Each number is 500 + 40 x the weight over its row's rms, rounded and kept within 0 to 999. Layers, rows and columns count from 0. Numbers have three digits each. The size before them is the row's rms in percent of the matrix's.

# q: layer 7 attention query, 192x192, rms 0.119, rows 0-36, columns 128-159
# k: layer 7 attention key, 192x192, rms 0.124, rows 0-35, columns 128-159
q0 069:549492531481490495514460507464507519520465592540531562498528515512392476550515466511435503466428
k0 071:430459542544527505561554476480466538540516488484518523478560546447520523513493519451458540396525
q1 080:499487532454509499525476444460516534501589579471455605475531574409471432456498549442441496553540
k1 077:521560603440436551562496478493446492495413462512534470542409474491495606532509581465507459479503
q2 087:514511484457511508551476474425521463500528509449480516496515498433525517535529549447491494570470
k2 088:553499571474475444543473505469483526530522454467533506470505439468466552448515491411471619503588
q3 078:517457470430529408565521508500482504502427470499443519463492521533531497465513489489475519484497
k3 085:590511568514552513513517451532533532497474538428503477532516496466500549441590524449487518433488
q4 088:469524488560481418477447486491410496490490482518484489492526464535535491485509481494449509471469
k4 095:451470461525516497507506527457570505473487596535517462402470559515539477524504500536504534565506
q5 095:463506439532492514532490465516462411552505426428503523490466531485544494481528537563540505432479
k5 089:487515481433473442529487527451500546499478593423506514491443500442513526492506511441463468464602
q6 088:534506499504463463527545456476530492433468520532483494482472484501433411457572519468535552565539
k6 091:530529470514506511594550486441518537431408522492423492523570469442461532525492534491500401521492
q7 101:556505511466476539540550497502507597537543530518497578563576448456447517482536476480390489551474
k7 099:470486498444475457434513444501493465461519476498531505503465510503529497484501433557532507444553
q8 114:480567508451509475507538485470547590472541447524552512493492491512520489506551498483476502517487
k8 111:532511499495488550481515522448525584483491543447487458480528526470500585490480462427497433521469
q9 097:499524582425529514594540452516467507514460535557532480501499552469471478476552494549547602564551
k9 092:495483509507504462490509550541476508550530521527493453503455485612446463516517502498491461576475
q10 095:446541525540530458578530469469510486445431473422532541545487468587501540507538541572501467537433
k10 104:546485528479482499508548486450540528496493519500455491478554507489486502453446493519456488541496
q11 101:520478471477432486509458508481457458495442524565542542543433519509455534510490562546443499500445
k11 102:422566464490466457481526513510430491510576521522488460444530441513524417561438514569466472359527
q12 094:487510433480490456539505461439502521470447504497452491510501441488454501495538528571521503460560
k12 103:461506398478471492527520510500496437525471576506590533533500503444459506521480499522448482541531
q13 096:447541454540527440531543436556483536545477535466506563488506526464546506459517538523478473503458
k13 102:502510495506513505492477565465553541585517559503427479466521458512475542507517513411544552451558
q14 100:522480509566543497463552507513529522474514505521508469503501533419526562493555499485485509454504
k14 103:460510524535450513482477523488477459499520545525445514455476516429476502435534447498465518459500
q15 100:472480483539546567443496527522443485506529507535523504489491471460500463508543472497547532526521
k15 096:558478568469483529513548521457570494559458458507542399532566535466501495549495466451509464467480
q16 097:444465499494494541441485552488532417481548500565438488466500505409442430496517480498496535589509
k16 094:484527502528509548426510521565507484452538455525519540539518515522429514490528510488563443505463
q17 107:457481560480492477450489468556461475510478493436510533565503499481489501533496542582437417467454
k17 100:570514530521517516560517508541507512479549489509536446556582511559492499451504471431491564496530
q18 107:491476547518542526496498492514455507562469516509442489524440532455523428515509505496551483479449
k18 113:415485486479535602458491494528499431444538497552459403499593516542462444518537445505497432480474
q19 098:494462500538540603488473549516481480514566561430451471433506510485506519490517506455479468422459
k19 096:495484443554492554469469536506483472467537482536505504526484479472412484517539421463544453417496
q20 090:412538466543466544402543511450545468490531548582467411476561434452518500513520489480486522479521
k20 103:422471468513432574511529522538451452486529461518489460497490505510482535532556502525459474471475
q21 104:498470514567486463561496548508546490453542487446516474516509496428530512521544492460503567504526
k21 108:565565508478475545486522453523521530533469472473461532521530563499470540491505446520464464522521
q22 098:520534438486521545451515565474497457542514522536489530467495525486508525558506504465456469525435
k22 100:515474532571524530582525523507443540527571494453520510576453507490488431466505512476532482485537
q23 107:519467535493453512535421494542528498439475481495451517510582524514491589507491521460393470546493
k23 102:475516476531480509545510517504519509500488464597601553478453446483499495501443515526439585536514
q24 104:520532468478509487473546448559468456454562562527528517509526494520505428469482544503515489517495
k24 114:548498465525504620559453487522464452515576450521515502512561525490481468495481422455504570490477
q25 099:467484546497547579532433524548527514489530472485437479549461562555506453522493475488528429477484
k25 098:498521534516465550439514513504512517562477467437584478522440510502507546481517465504546481521545
q26 093:477506523543533545464442566467531509545491454521464579590528530580538510521539495484489476477441
k26 099:508468460451450495427512458474536449476533489498472438448542480474492477499518540473465593517486
q27 106:557539511489519495446516511489516435472494481484552513579490511492493533517558581568556491498456
k27 105:503544548541511477410520533473507456588417490544484465437527553474518539481436511574543532560493
q28 101:491508432446502506447560451455420542470427482504474595533494495445506569507455471569538497565436
k28 107:491542584630498518554464508469389476469566508466430514490539508556478502549566468472463528436515
q29 100:434416438479519498481542482554484545472489496564488505561542484543460494509513439528528426557500
k29 098:542511592489501505473445557470498568474534440496528494489447530484448486472540457423437563449454
q30 100:543476481440513457517482550579495526477465509579522465444444467504520472539517553497493508485469
k30 098:482469522573523551567511447494530444560495518503508480535472540541478511502512495475516437600486
q31 097:474474538464517480511541537477420523517511536487512500513486515502530520478514465498575550511556
k31 107:501478504524530509565478492432514565476444495443505434520507536499541478483461449461459443517497
q32 089:582523518518537511444557540527482555486458513586549452500528426535426480507507420455464460555540
k32 087:515467464465467534449541499454548577470446479458519517498524528539470505568498444459495456525439
q33 085:515535535510546497447521538569480537490490443568541486501473488521451543524446454467450499511505
k33 076:437546460503533548463600478499458535510547536438492578535511581515500438498539468502515526519432
q34 083:513581538428527499461550542569501540513474519547538508485521487513401427490506465515517502490456
k34 082:466496480494510523546559512401521567454435544458482477522477551505464545595481434448530435418520
q35 087:534542545469496457490468502503431558489500508547512537536479490531452504504513408544446523432498
k35 085:488450476537486535527528499516525558463480486469516463493478525524507543521466457479517481520490
q36 085:450433430463508509536517487497537445500556439488509502497544536430582444475504489486488486596518